{
  "init": "normal",
  "weight_decay": 0.0,
  "batch_tokens": [32768, 65536, 98304],
  "dataset": "wikipedia_en"
}
Each number is 128 + 24 x the weight over its row's rms, rounded and kept within 0 to 255. Layers, rows and columns count from 0. Numbers have three digits each. The size before them is the row's rms in percent of the matrix's.

# layer 2 MLP up, 1792x448, rms 0.0411, rows 887-944, columns 336-447
111:117134151120111160156165056130153135127131150108168137156111112095107174104156124133114146124092124132165158129094160129131163163088130151152114179121143147127129090082099145116067180129132158093133132157123121172131130089072135125120151117148134126111139127117138134088111116127143099135136123112173145141145091074115116094129089139104
090:126136140133097148124143141081109120094148116180193088078134106128140111110124122120143134093132084092149094125113084140101149139087124107112139146127118122158079111178153111125117125103137137160146108152171105122138119144155161164135109195107094110084143159106106102141126185153137110099100105111143097117103158111125113130120120117094
097:121152124144105117122127095143145102164166116125126123086136137133109122113148135142140132110123169130117143100112141168089159136165172167098137139109157145144153126146118097106105100157138145107116132150091133152083110115147152156151107145146108120092125132165136102076112088109087111109116140162090140146170136148131155132128144160138
093:131106091116100162081116094168134136122154160126105109119087151150135170128084127128106102134132142130132116117102070128129132108065105118122160094115218157155114136098156147187114092139155150133147162128156111140103132091136137123177146191128162114147105138135163113108170148114145097130122128115103077130117128166116111114098128110165
084:124090129113106154097127141131135088141143114134113094111151148113161145120100081106114150129121116114116099128108102117069144072135145154118132147161121127121118142181162136073119147094159137089152145131116100155112113116101130142130125091130144140163097152126121122104124143117129109122134143128118115139110134141098137148059117131125
093:167150124121146115103122134173119150150129122122103119082164109112106166163128163135148097145106128100150125145124119089127156104100126129161133150122117135114122088059159103095108144088092148141114135170103122108106133126116148105121106161131115101103111115109161157136140095153162094122138107150129131160137138110152115071111117117110
105:152154115126123130111127126090153185154170152119133159156123107142166125110145143175133132126163143175145134127195152133165093124126128123128119180110140083103130155095122131099122180140131152162146125115105119111109140127088113146119123113124117134138144112105135143106108119129162126148109146121158153155176177107142115154123086150092
094:120140119146132112080177142145172124142146085127133110133120078122117131121097153147161101121131112130177058140179101152142097156153173125152109126126079131110179135193109119151125133090187108163143137129143141162137142123125106118165088102118132103130118125160114125150162117138131121110121133154121112035092159083139179113154121142113
103:106148105129129107152120139170125108120134187110138138131126069094140092198174157188120081098099137160119098146130117102176125135130137124125131120103158160170121142159109118092120154118142105167146154127117105127125130175117126119113125098140149110164148130103113083131122166111122118143156123127192120150104089110115169137133157138129
102:118132147158167098087107125163119136134139174140139097143104108118121114090113131108097112116141136096130140138116173140147166111080126122110157111119149120089100131140142151112070140115147125130072151177107117131141142109142138119123167117153082081123129123103119152130123059132139092136182105117180108150119160128133114098154136123156
102:122096106139133138100127145144112118092118153175113119095137130082102109082143143133165169123178155160112104136153148109171127163127120157133163166083123123104099132112123116097101116176135152126136152129136149150109112144112124097126141154129171124118117096143161155163135129090123128174141099156153150136152132119104155120147103142090
088:086149139125172128139125078155124121121135126163145132110103121127159113136152166109105089177123162165110109162130117131134091096133136147114126136102163104135115127140139112129106150087085115123180121115118155103124111170150164075081090138134125150116168116144147119113145154181106121105156121137107101129084117103128123130108101135107
099:144170147125115135124107147103089136131154112097105143134131162125180095127127151131131118100157159115121105138165112121111108094169124134145144123124079142123156097104132151158118082159082132109142127197108142125134143101117126117133195125093128144150131079076113131109156182126088152091142154170148135126114069157132123145122138120091
092:107094124149100124157093130138163096151132136128144123106090158139123103091145161134111095106096105150150147143155129145152087108153140150156166116138136130126130110149114095136149140119127067119132111097122132152090131121183144145138120116104155150125138151114149113143155128155116119139113145140111122144101147119168159137163085142137
102:065167130131114145124124104108133155135156120140110117144139170131154121128126102165109109135112156133098155090138127140075094123111122108098079129108156125130128163126141103151133118139133144138153136128123146134112141183130164125155126129200098123110137147130143179116129115092089093099109120119165112119160119120113176131100087139167
099:089157126117155165133150084117139123148155109180159169183164107117146192156122149113099095125129105180115124110132150144162105069088136102163106069128127087100104198118131162136130130127153079091154110123131140132161157140124109139135126121110145129132118166133117149130117110139152075114111109131130148096073164127132132137108104165116
095:165101154124107175131122138128131087159174126114109141078172089084114127099113118138102139077125093147092110105135156146134154121191159139072067122140131091144094112114114154143134146167151159126133090097130174119110164136107128135128151121151149112173141140110120154088127114111125108153135099123099123067106118134081112114129108149109
105:101119095117139179102106143115144120102080094135073112125084101150101098170136119134091115161130199156116148155078140095136149118125066156136118130099159137112121129125114117116187147111114087056123137164118122108191101139128113110109102101147150094101129127112114139119147109128115154122124108135091130146124129099098133134098150077129
096:104169155105138151151130115122109093132118155134166156092144130111179100105088140118145108123114131128150106097135153123146131120096151137121107117109118173123127143120134104101092121171160144188090158135132130161135126158149096097115126112146118132130135131102150141124126162119199101071066147108113123144155148137099128144138164142122
092:109098109120111098124132153112138146130145062100079129136172133167105172130131177112110158169145122123113103129073169118135147105155147139132182126121104111135159135121133121118105122134106119073138142097121094140083144162123115105137117116150106094132108096126138128114160142141120139135161106154152104124141124115135137127120129139147
089:080142117170110149122109095180156115141137156180100154175110149124137150199131108077145129118152125136140130100154143125135108157111122127158158133110134156129116124119151124135116123146111135127121128103101090098157126154104158169111133168163119140120130174174100140125172124154104116134089157136101140111130153113101183132127124135167
099:125139131140192139132145110092126087109142116152137120118178137115161078125100101123144123116145135159125163098144082108082121165148095088119094157125097089139129153118128139149118154151158123095132130151124131094111167168137162137135136093132089134106091126115104136171125116158138094165131108135153086163123162113156158114166093151166
099:134173134123107095117116122161094109067146136142098160137127106147113129115126150099114141160138086151153108142182137099134129112152089173125133198146119107121145126121169128131130093146145118151170146158131127131105106114101104123126138134109112118135121094135111142167109114140154082151117160114164134090138157130128111099130146119103
083:168091158082155097134142124128098150159162105125132136122151107166124136177130175173146126109142091174113190097136132127120158103142148146113113103148137089142120116090127087159070114102112150126148145132137152106109146104180119112119149132139139157104137110110128147138125177106078147108137145095141122074138150100152136129153107124139
107:063128134108153158132115117109166094102144110115112174108106120153121114122136123126123121143151107144098133138156122163147100126144108155099102174110118164139177133127153109125132162159107141094145100115121079146116114115144107105135128134173134131078129088140133135114127108145137128128148138187103147135149132103163149129102119162137
094:126131149148096119118146109171148147151112101117099151128162178083150127106124123110129149167129125081084117083121147091145101139156106122159113094108127118100120113095164137152121117111124108074120134091085112089118106121116106178165184169129116115195154162170138134145083148141146143083098124075130141102135134136126170103141101108159
104:149137110145118125125116129093090112119132085130132094137120104133129155172119112135105128157132107203139125134120069102104137162149129140082104140166089136131146132130122167136124132120151120095163167130101141148128153153126154175111110119133131160085135115078098079131111125124086155119156107148160151080087130129126084121137103139146
106:126092151153127159108140127130089120145131130119102114159102186161099113168141119120109146181101120130108135155123139073151095130100118181127100128131158130132160107121116141120127136116124110145114111095114166103144107172131143147119163155119111107148118137116102175129176107131152179113107161116129098126065121124149129123117084142119
099:094134118093122116182145161126154162118165126133127104138117115100126152107130133122135150124165129127116167111146088133080156168101129109153107123092130067086095113108141124135096070149104163094154139139171131151142154135115105142175122136113133095149128150120146123150130106121155102117148125133116095107131124144127082124135136129121
095:138147166171076118116122125124173130137118126116141123134171137097079118165085131112158119135117150126130087112146151153174154120136108108193107121175111133089161135127121135117162165105146128119125144107161119170163107141171142136105125110153152128157145097095125114143107144120097123120150134133136166143125129113124125144144124162151
093:093141158078128145113153141123106123116121145180120137127091128137121137110126122117172127092098137104145135158096105143132133102132121132103114133122135126156087125088119128160130117133156105148139079160133145110167115151126124105096147104158140121137127112133107158175102147128177097117189158145120136123126142155148132085104126122076
102:108100153136135128140128128131146121142167137104113119099104151132128130106109120116083085154109144125119158128151133130152141165159106194156129103111089138099111100128094160081084134145126167105184102119152113155120069110106128100131126109134131140120185114115146174168149132116109078160133145131092104131109163169128147109147107134119
098:124145134129151157090115127158134136111098100134105124104138121150154141144145154113120111154092118132174092136138077126083133138159150136123150133121135114117132098121166115160111138125156128143151150088161109119116103118108166148107126132121138145121134156139114144122165117123120119114155116148148076126087115139127148126096176119140
138:089175151177122123116166121128109099102093116106116126145114134131105141109155101114135151144096184178143106109115113150099132133120131167165140114131146113107077117116103099086120116071109119124135150129135142091161144154152160118171116130169118146103167121071140138110130112125114133146124140135111122094089106146129131155142145119157
101:104188106157152132165118090130122119103139148126132124113112104123144090146135120065159121157099109117114111113194141079145157111116084099152128100126142130056141119149121077086116156111152130156177078131123117149140100126143110085151131109121134114123148150100125156126105155151109136131148149114159111121141141148073139123161134123098
112:149109067123071151089141114134132107108105137153127121135136190124103144170147080168117144165118115167139103144111135113119136163124134153111141114138176094109146116122115097098125081151114134132137137131121074104132117152138129093146138111134138159131128132145122119133118172118181156116136181120119150160130142145147154118107166168098
097:121160165120099112144132137135122130119143151071127150136106135120154113129136109152099104138170163117169156119143123141094080103130138117150102117117120137132115084144149175124129144103111116157144127099091102132114109141120081139128111136085126106143147110146182151184140117125125146148087150118124130117129115173111155153136093130130
097:113125145159132146124166139119139118126114125103140138143121141127130133161162104124130120106121121149096120126165156113098145148092067134165124150091123146153134110093139090139166149154157142112087105091179104118149130168124184124160075100168122130142133141106163126172137152169133121146129169092128112107142092126146115144134158123111
100:086193145136155094144121112152090094101180129108145158131097136065162111196142105119116134121158180117127168111128129137130115108124119164132126166133146149126187116149105144088134137132116131170119135149117155091105120137135144178141138147168105122151169125118109093110103183116104078146107117128109146121146105158120136126146103124079
087:144129117119091160122148132162164101140155088123107177113098130151108144106097130109154125126110132150142138113149099117124153131148137134153098135111128072150116125096113128077162142130104114115117163118167112184098144109115126126151106123124118139133104136130155051108154116162144099150161098127151165123102172147136139154114158107108
088:156145167086131156136131150105115114129139075120101145123147103126146111080100110109081130110136092119127109081115108162163092162122115138106124129155127121110129088095132112155090134135148173174108129117145148123151155098142084186150124150101113142106155132113082109159140134129147130145096162129127129093131159141135119109125139141115
097:128140125109156085126154125155120129108119160130121107098092126162144106096109095105166114111168135153128111110177145159145144117112119139157172138145111116149081179145093150128081092093124138164094122115116119137115152130160146142135108075096125149140119117158119111153157147097113148107153150125155146104175063107102134137146114148114
094:137122123154088101128137111184135151114142159088114102151142125083116103158139103136159131062108146133131131121147131139096136059144169148097162134163091140152131159154122138152152144110179135081135091102122120105148118082119105123141188150127163122120087131106148139087110164116117101094173123126116136098117114131127163124140115129134
098:166173142131120145122155115144098095106121125118115073134161110164158094167062135167098126135162120146126123165206171145143145136161165144153138145164096119130111145127141068110117108110125122128099129115066138145100158155124125089164148213118165117134091125168121110126112108127158079151182111128125105144127143091087132155122101095148
095:104154129143152144104109158152081119165119134159107117161118095121101122130118122107173130133136116138148170102145151090129128095107129113131105115136121188094123127133131152122101137121115085142120118096145132114124143141138152073133107131090115132147105097093146103118083107137130107057181111110089116179108111144146129117138099109133
095:140137158121130123118145124162154115130159142112099099145102128146124101144132129206137072130141084153192106140100116106096138155131096153075160150100172163155149097116099156147128114101126101113134113125139123134108107123126169117147129137143094149155118099137144140142133097144126086120102131109130130163113133144144142140116104147139
098:134121137174127132118095139169117123110114168134119102124196109156119121204121116118152191177116181191104143093082131124147102108089142125137147114103125132136114159116145153139127135135106101125141137105104134166087118090157145163142104127122126135130154130116079092117107110157109131152127126148104172122149125134156095116129134140093
114:127137158126101157144122104144151137147165147103140142127130143117097170131161077126121117146135118112146152120136086164122114090166107115148130165130085153168124079134115111129152082124066147135124136144100162099092085105097166119175114113124138096132116095101108119139100100133092158110122153112113151105162114111119143127146130138115
094:124120109088133129127147104114075091097122130135156167116130125136132085115128088147125123154114134123120149105145155129112108134120153126086081154152110126133148103119143138137130124076114130107095133137148128134149128123116169135157126122136142091125120151130130113175107123148140132149121166101133183129149117093115141137136124121149
095:125149103091167133123106094117110145116082149109108136141134122101145137139113128152096128104100108145129141107105142105148115128152103119102140092127140121125151045137111120148097133133097098107119109118177109161113076089095156150114179134117144159131107088143084136151125137112070143145111177101109117128134157155131108140070142128137
107:129133132155123128170116119165120145131135110171129150099097132144110152144116119166140092148149143163157123135089137140130114165162108085122195160146105108081127141103145148106153128122124111167137110125145150169154175161110139129138134080107132136154120141094086108116157140153146124120156111115128130081129144142145153102107129124116
109:090131135125124158094166109144096124138175153093106143174106119144120121170164152136153151146154151108114123128130112126161135097165144164165153143121145134154115107138202177097111174174125159153168104115096156131117127118112121139115151159190099081124118112127150132180119120165128109138148122148190179146120093158094142166102101108144
105:137176118119127137118156095169143109133092139123106127151110127132139097133148096108114104138146124115126100120188124118165154093150146154143126108115109124130150084124109138094130124123127120166128110151114149134162114106085108146211140150129124129117138094115120102085128131113122145122118151137169141108130147104120148140129136103137
091:096164141159170135135119151118136118115073113122105136170131136206135129122134107129158105115160134141184166115114152109125119118137142145151125169142160089106171097111169102110129174149144104173088145109133129156104177124152118145102138089146179126119111136139125158156139176096119077126110124115118145105135144112118105186131167171149
101:106138164068132126157109120171137136123080129163119140115146127120141137129087151164110111108113135145107137103123136103091139112137161130116130115158165120129179083077107098107126143114123162143189115108125169141159119123123149117137152151125124080142180145114168117170145142121102103135093091134115093103118137146100137150084147111115
091:162138105129144122122114111126170093110180139113114089102087144107172115142110129126135117094088185148167118121119134153130113106107109137121145096119131154150157091140112144163122152139147140136145114117134116170122138132102110104131125138187100154121098102118157143114132133131111093155111129115111151127153115170177127155101157153097
111:138154130109150132106128097124152121124089144106141123110070133135127100106132121122083171149139097138116141076139108135121150118120118117149135157118123124147109110171152135138098137107135118131141125127102099146112138122114157155094115169166139102123152064073156091133109163143132110147092133137133116058133106130114146104113075147170
102:087184129118138120128115107152142098158109114163125112121151074103149117134146177151139138147143163100098150125158153139133145106139165125136146100125117143077108141149075169128117127148104160133123133129085144155125159138085105100114137091125111100143087154125113115151116111132131093115131140127117120114130145073119124135122135184096